config.toml
n_layer = 13
d_model = 768
n_head = 12
n_kv_head = 12
head_dim = 64
d_mlp = 2304
vocab_size = 16384
activation = "squared_relu"
norm = "rmsnorm"
norm_place = "pre"
norm_eps = 1e-06
positions = "rope"
rope_base = 10000.0
rope_fraction = 0.5
qk_norm = true
attn_scale = 0.205
bias = "none"
tie_embeddings = false
parallel_block = false
extras = ["local attention windows", "gated attention", "value embeddings", "hashed n-gram embeddings", "an embedding shortcut", "learned residual scales", "capped logits"]
init = "normal"
init_std_qkv = 0.0266
init_std_o = 0.0
init_std_up = 0.0266
init_std_down = 0.0
optimizer = "muon"
lr = 0.0161
lr_mult_up = 1.22
beta1 = 0.95
lr_head = 0.00445
warmup_steps = 0
schedule = "wsd"
decay_fraction = 0.781
decay_shape = "pow"
final_lr_fraction = 0.1
batch_tokens = 131072
seq_len = 4096
doc_mask = true
train_tokens = 777000000
steps = 5929
dataset = "wikipedia_en"
Each number is 500 + 50 x the weight over the matrix's rms, rounded and kept within 0 to 999. Layers, rows and columns count from 0. Numbers have three digits each.

# q: layer 4 attention query, 768x768, rms 0.0422, rows 302-366, columns 672-719
# k: layer 4 attention key, 768x768, rms 0.0423, rows 302-365, columns 672-719
# v: layer 4 attention value, 768x768, rms 0.046, rows 256-319, columns 672-719
# o: layer 4 attention output (transposed), 768x768, rms 0.117, rows 256-319, columns 672-719
q302:427490496564517502461482654421557464514526513515506503506517504564549502549492648534503503597522419491404387417475535533556499467549483512511501
k302:544532458474529554448493570548515431475475562487528472521574469511432440495459527598498613562473478520500497497539523441452536465454503379566496
q303:439533507492486602477604489535554505486556461506520568491472485463509508475517540566512543574454462551523488438460533474514494440442534511628467
k303:583519484491500403575506541420371500563446487467494485449538564365510506519474457404515499496494518421450492541432509432484517554474480420472499
q304:489552533473551495422562468579534441544569460609464588526521484471419523439593509426502547493519558480462472528457444460475586564496509405373427
k304:479415562469483523538470527524517551510496483454456502438520472517547481528422414510533534454412520616625499515540455484580449467469491514544502
q305:498530499548440511420401535492455533515529452504457483532442433425504530482476498489547518457554478484412510498549515620526465422549437438497435
k305:463551464502473540441456479406458515541531485445535487518456439590536532516507522428572523533451427499469552453436604512661582389635561497353592
q306:495446523532367468544504472495444517487468484530499435493556386559489544466494546553473442422500526467515503430443568440445484510564466476536482
k306:522508573465539496587451456442488551507470541488422506421545486447567429440590588415538548485491567524554510504521452548572473519477538533525437
q307:468523502530590532468420514528530536438418461447579481436566433469568413443422503446535490494574529603518455583458468456534448548441477572539503
k307:490554494436484455596523405509420407530485463519408435470499478531434556516469455525505467465514573522510499481532464551517517477571596481501554
q308:480484469554552469557578533496529468491538588442545514576504506536550485613455539506604553404412467400542535462488584499472460536582443611602460
k308:524476487584562457520463524544402485410524540552436393492495530568531502457421432612509449548449511516476417504533476524521463600523519439464453
q309:508531482485636543573518423581473493508461481414489426596436477538490497441438450527587455437546427472512452436596470412380528489588406482516407
k309:454447509467504420494385497479429456504564479556428460485554499520468588497516527551583501516558511513439464559512486547529467494488455554494548
q310:461533433542414525478590506430541501447491522513511505580520444430531532502470450489520499434503456499456460418418457536530539442499543464503508
k310:465538462530455481572567596468491504563467474443542424442485495456512475510485407500515397545445551490522464485558519552479584505506487522467565
q311:582422414378469436490505446468464451401454482515486482424481555511488586561489528554358510527478499538438533532504513477502500491528534475493550
k311:486512562517510502522495400433474533506492404545443519518491542550635540533647460480572451486512516492591438484486491489507450429397560465457535
q312:408502521538485406493489644590516474494537441570547463449575569476466493467417539452408518514472522504513403412438420529473474588472497522504535
k312:543390544486417498433529539409561513496512520488536564550412554455467517617521440559354482532387513479445508519420471453465548502379477640489404
q313:532586543480576447493480483507470530534454443456497437440510482486541513527539507566460562495545492449574519516512455549501437459521496445490531
k313:449540495439520537520493469429417615483592527493434437429419462418477583401538501503499453449445528489450524574533487444519562468512559454507578
q314:529555445535493459418545509503482507547512497529569614547430465506516452433560498407549539483506519516469505573553535461568459462494565522502515
k314:431520532462424442507517441499592487579505549491420525552585430522562503512453511536501444486482485492563576425449444564535557523481471465500439
q315:459486506461466484535485346524572534555552569477422490474525562504489531564555500521458466494573576424530517398539465568488433523552499552449463
k315:509518406456538484516523565505465590550532566596500530580463424467598473433467481407441539503521517484362463552459498471483474482427428453603477
q316:582452483396617454438490505481561451516521401431431466491528540477543511513508554542487527498477519499478520459632473517562618540437544510500462
k316:554469461544554479405491535541487509531571552438524504478550569556499528514441557497566390535517464474482430533480556549484441456512493460509522
q317:363522490512605477483541583517501543494590584545493461485456528523618480535537435559491538548461504533493452468496527553527475567507457605439530
k317:441460504450526472521384437539414557439537483485509441537508463457483466592481515545513473446594513538599544557502549572402389554420532522560427
q318:490464392591520572550520392418545474514380532424536559516576559520489597495457495550578584433494542366483492510538500440570383591461501534542536
k318:458450566418587502394393502611517483436489566446568497479379502516492551407497520418534554542459481539491447475519440493566506500501460495523461
q319:551442401460465525595497507418496416510479442478504572627357463403541511508548452499507488566448550526589526468498539462578499519470464511522629
k319:491479424437533424530411496535478524461505554525462452505607525490480470481426494583520474527522531464530482560512505496591470558563516499461421
v256:539555506451531467500427521465437464517528516537481560522551542523522478518450507487487397557520544518462445570449438464481523384512410520450514
o256:499518499613436551436513477415497497475543468480532492454419487527532512587400389428551552522521543492534537512519483540475518477395520458548492
v257:496463550496486495475497446483490458448486548513500482455501474443469512491443467506605475498469518471528525471454510534511457468368500469499565
o257:444469512517563523538450625524469413496425534531460512411488474578588539502512522562459558472413471487496518492425480603548533558494496560520504
v258:505539509517520529508495482408553532541507493479496503549444553514391454481457504478480506507528529491544577473549464519565548518490515523516419
o258:519513467564496535517574513377608536444441517566488587529481536483426477488490559466423566422520459451564535518477449475489500578478431569510487
v259:580531505489519465528524484587521432459448474596420550529494442517520526483476471456450535540443556547486529502414560501493481514566568521466500
o259:465426628578577502461484465474526406609630474447482446537540420468493551430479469512462489553377462474545486499542564485497498507549479607488452
v260:452486475486445449573424497476506440545461484511554565597448486493475524398516523437537428533420509503494496507501488559486516546467397428542471
o260:538491394466484486460437464509455556389505486489520509451546587446508446494612496565498556482452453546514539468478462544595518583503505477449441
v261:489492471418443490478545538591521523532551519562625489508553540477483515529486493490498573539495516440523501528464446477515523500512498428520459
o261:484431476537596498475467510541462534503536471605541427468369425454534435410537418604468474423419636565537480575521530450567520534467503598437461
v262:541611526547522544497471492518449483437572543479516426458476546559504515480510461385483413495484520500505603527565431528488547491471431478518498
o262:477607434506638442620469509435514457496509455500478525444433540503511500560556532602436396541532409556537482476526500448548471574511536523583435
v263:458498566556572489522514425635515512529461539493484527465581559475531521557491505534439529571491498507550533538512485474480544510535498522532459
o263:444574539530462446584524451497577414504551494423520531499511513456484477534471521442565555475515650565516486468469492495527516535496548463497468
v264:534520491459473452510492553473491565503440473463476541527482469498448480548522439464495545526455481524574444561549410451495463509498456527532544
o264:484470470509597503652400452615455482558484516493494548517570496631494492434482482482515525554497498503465517440531477430542515552554462500401457
v265:535502562461492527441453527498457509592528493514557552519519562558498530434465496493567537493434489481414472496544615498540524556530486493553429
o265:443462500527399481475491447533494511609491449649392444551481459489462465546552528459541501587469487432472437559516528481551641557498494481585436
v266:461496527487542538519513506508613508521525445554408508445513571499490567514380499548459429496580495567556453384490421510438479508576495563584581
o266:529463547594508483512486466474447532405592516532550499527527473545520521457568498572518466557507506571494501477535473492528464466519460568432512
v267:549499390476532512403508498509398473556423501550528430530505503501504526523516391478466430480543537586517549436515540501488490540496498477464538
o267:474430478461565517464511417571493510478421532540496506379526460487590520572449496463408472514568540557488441577537409510535595538464454500528456
v268:522429542404502451568476565423562442502482508508556459459432505490473457477529460549597469481548533529444448508510475514452462518430594412465497
o268:508523514617524606495538491523574552501559459548552550445423448412579477547490510463512559453457471514442484544522470468528507478454553527543506
v269:485485487522502439492531551442535517466509499471466583454518454388558457451494548488430410444489500532493551491548504508472543518484416365402490
o269:496447438563515459493372486504507581534527568497536551468525561473564413546471444429518458388494440449463489504491466539430476483501502481410606
v270:514502490497557494444579541528495520507472537536447468517506508467504422528559495528475516443522487494503484505473477516540545513521540522442471
o270:461503503540456436568441586444506460452571405416590542437642597578507463513545538495454442531435432502550487403411514530474532463452489578582412
v271:494507483461474587563508541492556497534484487554433501393456536439452492484517491428495482499492504497483506523464509524569564423582503536464496
o271:529484512425480490614526538455491526486486452537499488487509500501591473532454594501496409491498422457579466529468438535476521521453570476584557
v272:539485493518481520504456484510481511541492503454540501455541497537530449576442437449461603488520474504534402551472497474500479458562529507477521
o272:535396527533568432414510499402483437453520522519477541552585409492451534547644538545473541486504466407531425501494501511619524513531479611517494
v273:523561550525507517527479498461513545541560443519475511487411483537450434538426477475448496549510479526422543522546442547452534507530581500474533
o273:485464532460558528501456470481436537542384461558534492534503523479493503482537438471498557533555587541487519523458556482484439396497511449490479
v274:432457534517499429474503495454525473549545511546409587469544520505486494485471505457497516550507497469485491512503502498453468526513546542423499
o274:566591521446463487469543487477588571508488522482431532523451478464483551466503564535462438512574484551516598495397462525529562493487392515478446
v275:515486530584473496506559524545520514522508489490521451477477517584514607435540578480657504488534431462506478469430558484522480506548470429426453
o275:482532505536438452546561503497515490498536455500549502604459544495486474479517515446563518418513415487487543501502491475535507504526479502406572
v276:493476498505546450565452443542441537541504548452511485618503478523546561473499458499561570477503476567490461491537520541505486494551502529401494
o276:485393520507500547515513478422414544566473436381453581499616526545503540514508442467625475416466478509483490591444499528532457436579513512444510
v277:512480507612515436455473591547543553506525539509456553522473446442411465451524458537511476535551462482466591511535505499555477462486527549548506
o277:573476588520571478560554527489493482381466517429554591641527497488426480617524483530509532530565478527473513506573600560486499425473447370549458
v278:466507497528604555479507557521516481526568554473563582504449477440508497499466492442528565463540539481495459555456565496580461507513503511480477
o278:429466589521545481419436409494482512563515512429427440426446545540567528472488555359387541514480513577448506512573511499553446471482630468567500
v279:516529518417520528526463623479553495548444553569547415575436471500411406542452455512476593427470500465604472474568447453523467503545528547529507
o279:433375549479449554444572484508600596495551435474493435510456415563567576507553502526547451498534510506382440644477464519548504412578454513486457
v280:541473540528541468481493490460452434561483475527467468514526519504483453495518526543551534484540482477559449548499494493460506573468426510506455
o280:613469447446487480456523444467437529582587486534478544364315422451535537522500501438482533522417575545457547575511455525599509565522500548541540
v281:516464542487482471465509512547492562552490478550551512517482589472546506481501425544607609459536456430468427480558538472443543506490562521482586
o281:534415573464566477501462545525558498475472528596513429448517541529656525579514506491547448490531510572538495494481447392568431489524588531476557
v282:513427525506512474592515465503521502430568503451520452531550486547468488525571498519529509508554576547445512514436520472532471436504507548429512
o282:506519536512533493518400504570535538556594415502667428521505478430362545466460560594539542530504590510518516518473534516476508466483510481531454
v283:531480501484572495554522551468609439526514507425489455543497451525455482484474541445498564520487488424460483472438491499472492500535499549425480
o283:496479538599458494528541534488470537428534555471485429525509550401458471549630499548537512568487585520503502511490569570459463475520516488517468
v284:571547502559495539501557550451440464492516431469540559648455429412478470500478503517418526529428436460466488455510483540581501370570470610423529
o284:574449456533535535542544429386505475485453439500535504543513448477497507424457671588469569513484497396523552574483522426561535524474533578482530
v285:497413531533512564464491497528525468497470553466526437565494467512448533532434503481600563458522496530425474490427532479498519496548559527466499
o285:552459485496484424471543497462425443508520495447504594414557580475502502469431426516418417510516514390512523448439473525517402486486484543504521
v286:539547450516448474520495423552553451502454460489551465516521557417470476506456468429454475541541453502572552483465538514513507472479447461484540
o286:553506547442465503462574507491455528588533465512451479522436486502475488510530542446482502456508536497417489463490459547513526564455591487397565
v287:436498470527487407474480499464540433515511503586502517566448450419520569491510513430494436507483595454486476458481490513600495511478497559459490
o287:405473522454468494540559529517460461519470530542581595542532481484527468473489478515533543513510580504528469525411499496474533542523478558511514
v288:475479556446497461519533485488407596514489593513535518449601521505502451526436497515437469439478555441509472527395518524556527545496482510441451
o288:451560483553503567421509425506541423445466532543414516491543416541439545532547625509496495500513562383598381487627533460558492505415502451508528
v289:576538487510461548445421473475427496566473493490431524464538514528493518454534460544482483459534525507470561480477529451496510466474478528509522
o289:452520523478506498524400465540488471421566558471486489399444524489560556477587550472503526509571580497575445520540512507509436560390460554552588
v290:592389536463483510500497411625542475502487501536509534456469522527469460500569540513438391560527530474497559446475575567432537524529472487468484
o290:468544483415478472483463489495534491504499512471420596473507509564581499473551361489503576557493500480445567613462446455520531528524483482506518
v291:554563474515458528462488497476544466487484434516455505521477484454507482447487495553473560460457424490460499505492417442471515435581523529431483
o291:493572538477334520529568483505464397507435509448473561500559393537535575548498513571460425461519449595425567409460481518537466425520482527465438
v292:475508464497512481466509527441476469405481404560485546554485518502464519512483448484530545463491517494548520452483468557510462524510512513490475
o292:451582425541542554546532463505327475486416586448508436470507417417510522494572543500520471454573520579551424385526469446453515520505467510512582
v293:542530489533495486481459496510453465465520453488503495515458467552516501449536462473448456502479447528530506484566444538437528495530457482411521
o293:531578518613546476572473467516564507536487476476534472450579459502434537492555594495525616499525543532510567507515487579508574511497530513550554
v294:511494531558458546495511587496429449454500516586522482507573443494405479483501535546427423474445479434478438459527449509476532502403536439522445
o294:507429491529457507517511526525460491507554477501490585529512483419534538508531455568606532508488467446458433567570409723512509454441483468556564
v295:493472532529529494455439451550535510493500480501420524487584427430482451490484439529435528550495472506554558484513442527521508609471473494504453
o295:470460518437509526490543463419450445581583500453543519511481462559488477530539533576469502565487497560543533523430500586609490507516340549491513
v296:421525519465386531516540507564487484434526496492407515438503405517454447424480609500507496499505463533497451513424440498540434525462507537516594
o296:558544534573421532415499519497536569558590584413421415476529483444435540478480556509394426445502476505457522572519501492503471553552537445491560
v297:504486444487460365518489446529583539487524459434513500455453599503508508523431531473497481558473528566506514499520474473513573515424532519524472
o297:421571413509493441505529518439440397511433448530494511433509422526548528538487486462498450513466502521464456534454521521458598408440497605510509
v298:486557511500600525544459477475545478515547526544495526459489496505487439555423486471450480506528515488455489461528473483536460458569492478487429
o298:393540532495466464448486447572563489456533520469448508493556525465539534520460484440542419411532472486439517565445502498505486540507525546444552
v299:479425506485532446473470466572439491525562477436471439573434516503463486575519472478562564475569530510543436427531472492533526480496481499470516
o299:542498486504559551580524452437493524518533490543537476458467551492435494453562496457379494556447402502526552554517404443473579557553514452556502
v300:513534389499565538452498546404409486506505532456476545598500504550552506470506585458534549548530479507538567532506492462448568447495476556540508
o300:498462418480543449474487472400488560457431525537488414513505387570593449471565580502661521518437548551558521545575452467460527548552476355416497
v301:480511486477577529523519570544563481505560498445487543547463466521481552530535475481534530629548512464512553457477481534503540512485468482464502
o301:457498554466616498507477565487470504498528606505524458515518494464386422554448552599536485472514518446493540485537510537602463438463535566516464
v302:487474502432398446489447489435494479514545501508504448457537474510523433525540557464532503481505631534411497483529512478518535512516502520510446
o302:568525506427546445529565486515554488508459447472520513509513524442475466463493440437565498510519485466507491446459421504381479459544432553553472
v303:549520491489501425506464479468621491468509501498499528565541480494469534502477491455553536435496477546475513465485491543459524424560540527547470
o303:432517502507565553428576486494576485543463511390572513524564449468591488506463483523497495484588491384492553460524541438505495425502521470561452
v304:531577450448442552588437518485567545424530496459506536455442531436478458554512494498476431526524444515452560402461441488411559517501494417549573
o304:520516540478497520459524588526546512456505396455547471408610552506472510469431484520450490468494508454439435397497473406541423355549522421547498
v305:556543466478450456515534595410453507518544536444463437545514432482458521504434487490511485502536518551485461547453544474543546546520550437544410
o305:460572556526449586556540537478464452598490512586517452525515522490571411490521493521465539532528483508505476523486637535572542545485529512527455
v306:387478442506534524482408528463520517573470440416449521486510455500480585486565505476533588491540465470491574555486497489582561480572473545513512
o306:524495542456596493457592396522523483508513411543624523503493567509460474459517492616500490443548520478554483520469448498482557589483578521499528
v307:449497430485524424549563443513496489483525455538434536462500501430499466455485518550522533512453503491528513489574585520440515466489475546429418
o307:551357536405506427533476484446559419523520502498479509500470507501420471533464497464522501571546536568524429549529489504463389572532568481512508
v308:500604465564507448510500516491494491413476506482462547425486503525444505483478530481479419481575532475480456471433513575508464457524532520427449
o308:442539450491533509453483508477538518418536519490504569562435499469542476536555525447543487510517502545528569478516563506544461404541567548460487
v309:525528477564443433426504466481528440482515504488510507562628506501490505388511517540485541494456545493463455511514522491508496569484497504463480
o309:489552456495483556488547529483436455427448544497508531436516549501503472477504487569575472475438456547469434496487516474566503534597369534455498
v310:501519498435558437561470549540501612448491500516558527534538514506486491537442496517509492564455442558419528531449501449467510432534458446443495
o310:507565547501446433518558491575419469532527517507402574511435578515508470417524581561496408567535525456365388478507417474463485516431528525501523
v311:459512439492424546552498501463442480587423561489480571528497489487474510473500503470476468503541513525489522534451417492500559529599447507483495
o311:506504456481453493536501414400492258561519528463569523426569517484576481508505492489459524450471459497456532611502514426457409541397465462528465
v312:454489487496448483480518457556488475503490514496482635517570480508531512489567483514456450519495486489575513490560492503557541509447508483502441
o312:426509525423533557525422498512575508459532504445463542509545546552476532504448463451502457440504566568528531533421449454463459396523477468524515
v313:450549449537514464562444458499471455510499520516507503569545541490501496521387516478526541566550565527552463446552416541528455469521447517455515
o313:530516459528503474476398495502477449526529484471464509442478452516449387482519584524475550545457585471484493454467462483519475434534503501469541
v314:510434496508506499439463457456463510484448535566483488455470582527492458484537465541464512540516490523443511507476429579508560542535463571495533
o314:523505463391447593488469472528515505540501561530468510463486405539508549362561531487530597557444449488526478525416530491616536425490488440542385
v315:603493473521443485449474473503482500475478505510556496557468515521513446457484539603594510549558510542481454559429577488514500515447518471500514
o315:495465401433539543532584454536518537517503457568536508529461506463471554554417509478473477513489640569453503532564467505452532400530489480476417
v316:520515514548519463562499482512515443470572554514523468542485485536532506474479569450475563510501452499518514510513529431391490475437468536456529
o316:501463505549519466516493469471532568545588464461548424422483525554364558471500428561510543619527497461484589482382500477430495515487690521422513
v317:515512478490500479524470520473488462478495474524522466531524437418523471415581451571450430438540530438505597540441529486522490544409564486487422
o317:514570492549507534537574550485507477553563504493466431532588458448540442495460557513453484463499464571486515566540467433366535600493488434551521
v318:508550413535485482523569582533411534557414527518487474527554466457412468483549511470452502481502432594545482581517509535502464520491438463534435
o318:533582468476479505538489543407454568534453599550518539507646502411509518469429449495695517469495538532452454567494475536451484470462423505532505
v319:559476522483413640556507487490437549510522484514427500467539560453523546464537510479472487545472466548525527492454496443512508516477517454505545
o319:484607448524509490583506414515503476535399512496473493567561474596547459585555554518508544518508438367437515486477517450499459516455541573528515
q320:502468469526502467586468542503535485401468496518516559486513468457546463482567513457579475497469453529462471566493467560489440498544557556440451
k320:472500501525500573518521425497587452533525457489568506553334579399422474461465520469468518479557458469433617534520478511474482481502508531562479
q321:545480506524543482522512452477591495586440455447355527587461551533500465539492463498531465529482446492491625527475588471530546469554494441524597
k321:486464517516507462532495550482520504483513484525537452569586542490512504473431557487510454532518552542569589538548524468473452481484480489494495
q322:538478529526526485537517439539490475582432517506480511442554488588415472479554520522502508443416447486492599556518572484503501550472484490441476
k322:410521511618451478514447525470541549565522540529560463564486456485496544501506464461516465496433483511510511547511446441624535476460462460508441
q323:527527505456485586534423525560524545457654509582552544498514517514460494507442516484608491524562461546575406394465529516533467561479471484436456
k323:511437476485492512497477482558567523546540500470547434472461565576426484537552525484438456494552487495492521497481565533523567497457520503574598
q324:508526564526529469506528486512455471530610534476508493491593465470466455479392458484489572448462515611472423510537513504551451481489509509472499
k324:558472507501545522552499498498488537559546440538504560507485479483505459600542525509459550470478491550506398481493489473487458498523468468520421
q325:524431507452558549536491562439571548566538513571505511556486499555534429508488568466565508479501449541509510465515495522562475492533515529501523
k325:571511500437576498545481503443495536503511485454503443459443528500468536479527490529440476443539460507517539444556491560467494555399499433499490
q326:522567451610613625467512557491510472489452451479518524607505501512476486512533434541549531477468447450500527584457471486490432542512463529508447
k326:532450468472450536429488530482424440409411416495477495454550510505459510431587488535563546518522490500498597495501511514427497488454481486555509
q327:510478510448525537498510569508531494488513515548458463450512484522573519428438442511512515487536425520512491502566550536533503579499520527463507
k327:453510508486508446467584457512494487516459422516528489423520479504459497415484485519463506498477479483475510581466486616475493490495531519510522
q328:427452474531427549534503471493513582422528490477542545569396524514474546494459500445566494552476471519479402515494468461436488513495471515533480
k328:581479564480439516543496511500477530481517500462504537516518483465447463566450533522459450588616463506544589408444519477463449494512423521477538
q329:508481510591516520485508585549516501485490402498429425664537528502467506345509495476563525426435523550469536520558523526432469577534522424486457
k329:464530476478533547437450496459487469459444464478435472564525576488545559482498452386488544508574450409497471565437521561468540585497534480466483
q330:559528583563486451486471564499447488448459467569501489542549520542508494472526501455556499492485492541513530522511441503572494569515478463388365
k330:539505476485516493420460493540496543496419504538430453450520546559436550514506458446537490605541520466509627506535433529395513522421567538429531
q331:574503511494470512492516539586484523476485476596495512447545533482474507528595532563457472506544501492478528569514479567540497556463527520435485
k331:568460465524561453560465494419528501493461534464457499534509498522500542521485476528491555490494514517500530565476487557586458464549488529521524
q332:478527504464499435573423485521548559561574542471567553397499532500462463512451483506464513463564537545458459375556566556612538486480579442495484
k332:477473492457554496599540493552581459400497579570535518542450447399476509578491562443418535466483511533471419448447511517558395505499459474544505
q333:536469542495578543547482414456498496519453545427543463531477429499432529514492507460486503495500518513495569473510549503475541478504519544404510
k333:474563623509424496488470548475468515472523528458490499437440495551471500449487526468535502584487545518519522522450462585478477585542487470482545
q334:558505469463444555493508505382488513507466473515516467655442473492504458454466453483487472468553531481527497497533405420423392519490483475452540
k334:542522513489446608426548429545504479484462344510510455602573386556526504574529472505484486494518542546554610556553432442476484524499426455417489
q335:429544529502528534504531534531421381501515534492465468424535491609507455451543641476550497553518479475530515532447470539512541484447427462517503
k335:400472481482481473478589592554439542588507536576541491509543605532531476530579500521465585521424547515559475543612568500503542521468519411537544
q336:421599535466379453489537483455542544588540563489508531534528509419478485536513489589529575509523474516572476358501487531458462499448498501469558
k336:511491455566543475594486443388485454500445460489486462587458517440450487566444525440422454562526530533526441424546423425452549374505453523551515
q337:506416536491468512479442469402540510553444461382475481516376509561473505481436520491407460612486532447545477501485534483515452490483398475412572
k337:439568529532504502430484503363511581436550506488460451582520485598492483483476546555519436512511467459560441631510478549411434566485483500527495
q338:442459508572501387522483415452552545450539547553528513512438464603485536442472480402530511478530528486624434486494574522542550469534601522483497
k338:444520498532452485546504449502588525570593528449492455554466491629527425540433548571585551714565562467573506427486528594474553490505441363576484
q339:501531393443543461526378460503568550540468524542478541481500433394489489476462540490395458472469494468446403451475545485591575578479575504491543
k339:529541468520508554461485460566468404406535401460516475537474470541533569482515536489515473520572411512445533471538528481462480497551482545503469
q340:481545564489439577449564516464414473514531464346399427460620576476451466481498476461486445491578557514486464480494494448447519416548583579562538
k340:571406456441388467534499529501489518443483542602528450521514531440516407610561527436388474486551452482454507499414458461466543558538569450508514
q341:585429510519496472507452491469418469453556453527511471503497519485603524406587605474516523526475506465495522427524581462515562411414543545503381
k341:532553496437534515509552528588445525465472497492496463610504491510499433490561428494457557489509520530490419430529471490627441544466514572448543
q342:538615452534440485491491406480539443519489497474460520512554505434558545544453460553457430460517528507500579430551492480464580549568495539503493
k342:504526493566552484506533495546535513485491405406483499420501531506539400548447565522445545548545452542482467492560589568528479438557517529458513
q343:501461451502458523466485513490499531424502459490522479513428404585528540549475496542428477429543499556535509578368399418541517392413565519436438
k343:434445538481437475505495555485489546463453536502514484553490600462509406572496510501619534379558478494596426526530555485591542542483490558468459
q344:503523499520514417546557591529587426562523449477462500534426540544517539558404487515413490608515459396538626555554535572425479514480532507608446
k344:496453470513483496571391491492445479509471484377475519531413451487459455430534435537504532579512489550489397611488448508464612473544508532453481
q345:469417553503579483451370406446433476526456479436472518517522433538521511520526510436462519540471506415452583574552478442551469475467484460483637
k345:428497552514501500510524430530446599499470447513566578485452475472498536531525524535489468438476488520610484614594405501520581546509503486526554
q346:539455607450557505512502486473508429481482502484435519481474455463569456609450442496369509399516484498481513499534384437575507547529443570506453
k346:545553554570510452546440537526608504510436493577509527432459502390569475581542496403458459462514492406428628626477478426501503428482537418474505
q347:498409469540472516615405402415518449512516525452469480480516543419471472530513475612351569484401484488473430493533546453573528451535556505496440
k347:549529493518519419431592464474425497541426526580524549474399448496516476434524444496595516485495473544410609475500495556498502607530533347592401
q348:471466539433466559471479518408468470443549494502513499489470544503456593547496488513487566438474492539484446515524502488496557553490445480441491
k348:453556472511433422548393482447583500490472519517513556563460490491488581420474417500524537509497560466495573588497420611467485413565503518513641
q349:478458504413529539485491427494465477596531539378418473404496542455493490504513459579443604441489461548544501414574469467537530484504444445481518
k349:574579427523496522412472458600455449505478442522527484501431453481509521468535509458503463451444554440463593470572445469511535545476466457445468
q350:517515433602635565456461507480512440523594502414514565559530385478552577394525493414571369467507518420401535562531562508478541545571499513506512
k350:516488467550583482557527434620378479532387501534535550508513464407483562441547509502469473460555605480494452504468546523531473499502490538435513
q351:486463521426409472551509477552559542533513566486489533405518511456479515588540516601380467510479504445609546487553479526408549434442479428445532
k351:555405530441516555502358576394567490462470466377574489511561581499391510561468556508478578535492402457460435482446359450491400345551466577511516
q352:485556493592542508537403519493428502523482506559559435568527547464429582470685442507522503535534466484484555515547478431435441541471443521521505
k352:530496519541488618484538507487498495543495506460548564497472541468412502470525466495585604409491486524492549520477497606449453546492551459487465
q353:546520559417473483577493435583486533508432445493436479585469479566496604509594413506547521486500528492607558539497513465420453528430548533475552
k353:522536544438514532612593455560505476468540520506528550439586456465427507552572542519544533531440489379532484582523477519429538494423532528568493
q354:513499616557449459583515477536556501428459450467438476589530558510499513510582587478471475495528556433487367531436475430479441488454457570545557
k354:444575530468538557457529590497480490524487545599514525510504519465480478572544543476485464491440517431469567545436561537546510459490550447416483
q355:456450599478433527556418544518408532522400525535435467490533471484472503475431538431416441541525462514482485469415473486478510519512519504525559
k355:505536466473491452528430486480509488418474561506597400535447449477433467455440472516447549489513584570473590441615498484463576513478507502507484
q356:564494526581545531443440482536551496536394528514414498530589509445562448495512512459554497430476463539585442486481523495553483522529450477427448
k356:444491515514505556531538474533452476460416450540511435493567567421577548507395600528537539478493505508503474547537447436504473465547459528471411
q357:519578464550577546404523618491424457390492546516542568667535494431552485356511391411456442426457440578456511510498425526430519493533484477501420
k357:384589451468536507548575459554461429554539453440486543532541520484423493567402517573530555483604487470652442472516415486497509458459515523480480
q358:518578494575519578536513451475477550355497479445561440436466477534459526484623439425503606428467529542433540546555552518511575485450530404483512
k358:454470500443399458536431432603511488531568475420444523548537606488499445511567501555554523520420508441587425417491542501495513505519525529503511
q359:476483496522481451529560460524512542478402575509545428507532556401603518623417449624554454402547420481435377521472446545503463396525538460550519
k359:500511559475473516490593493582473464532606550488575424420518477435504464455396551541451534531578500527414567384469546453438475430428548480472490
q360:484424486514479521522508552403518490545542477453497487470620449457466540548403583418651475558449535498437537565425437369516482470567493497563408
k360:546508505505468487412592536494537439454446485596475524619504453508585499446422477498538443502460525452492514569472518449522557520546519495454513
q361:604484438464458516448494572501504492496428545552517515488520521557483537426467381507549497607478489471424586486579512584569556506558549498373523
k361:585463569573590498462430505460522517513559447458446536539498518482494437547542487565450612464455548528529520481552582642547455509519545486434577
q362:471583467463509552477531467528530504454600483510424505510561419473537509527626467422621562497500504457519563519471485452481517445465539512500425
k362:468583439447483557470483541579500564477498488584524520544598447478562504453550461518515506487494487474588525566425487526572532444469562490460477
q363:426529501593512516494463436457565648427528412431612556420394638524502540481553478512486466563518417447521535514533423540463526491566499436427580
k363:484440540551486480534481540456483469445502460440524525409521566387551479545528542550460515554617460557546540540623523488418460495544476574396477
q364:478412466411515534502562543641524419530473395522514405525480559460536515381477580430566526483485447475385575523556457520524542464481506512503477
k364:493570486512461467550485532500437535506555542433484498591457540565523408443522503582436504451549552486477349449655531529485503552494518540486486
q365:391496519525529526534568578477505580547525487581579474582542509501467423476483495511451555530499479424466517487454411493544523489478464525484355
k365:573507593449477472466481552483485534496524436509443568509548515481503480545505512440514482499547548520486489530500513408469414574593501618470578
q366:392456584483442483496594508468502475532512521511454476501484514482494487456531504525535553509510433539629583530446535525477511581409453561570499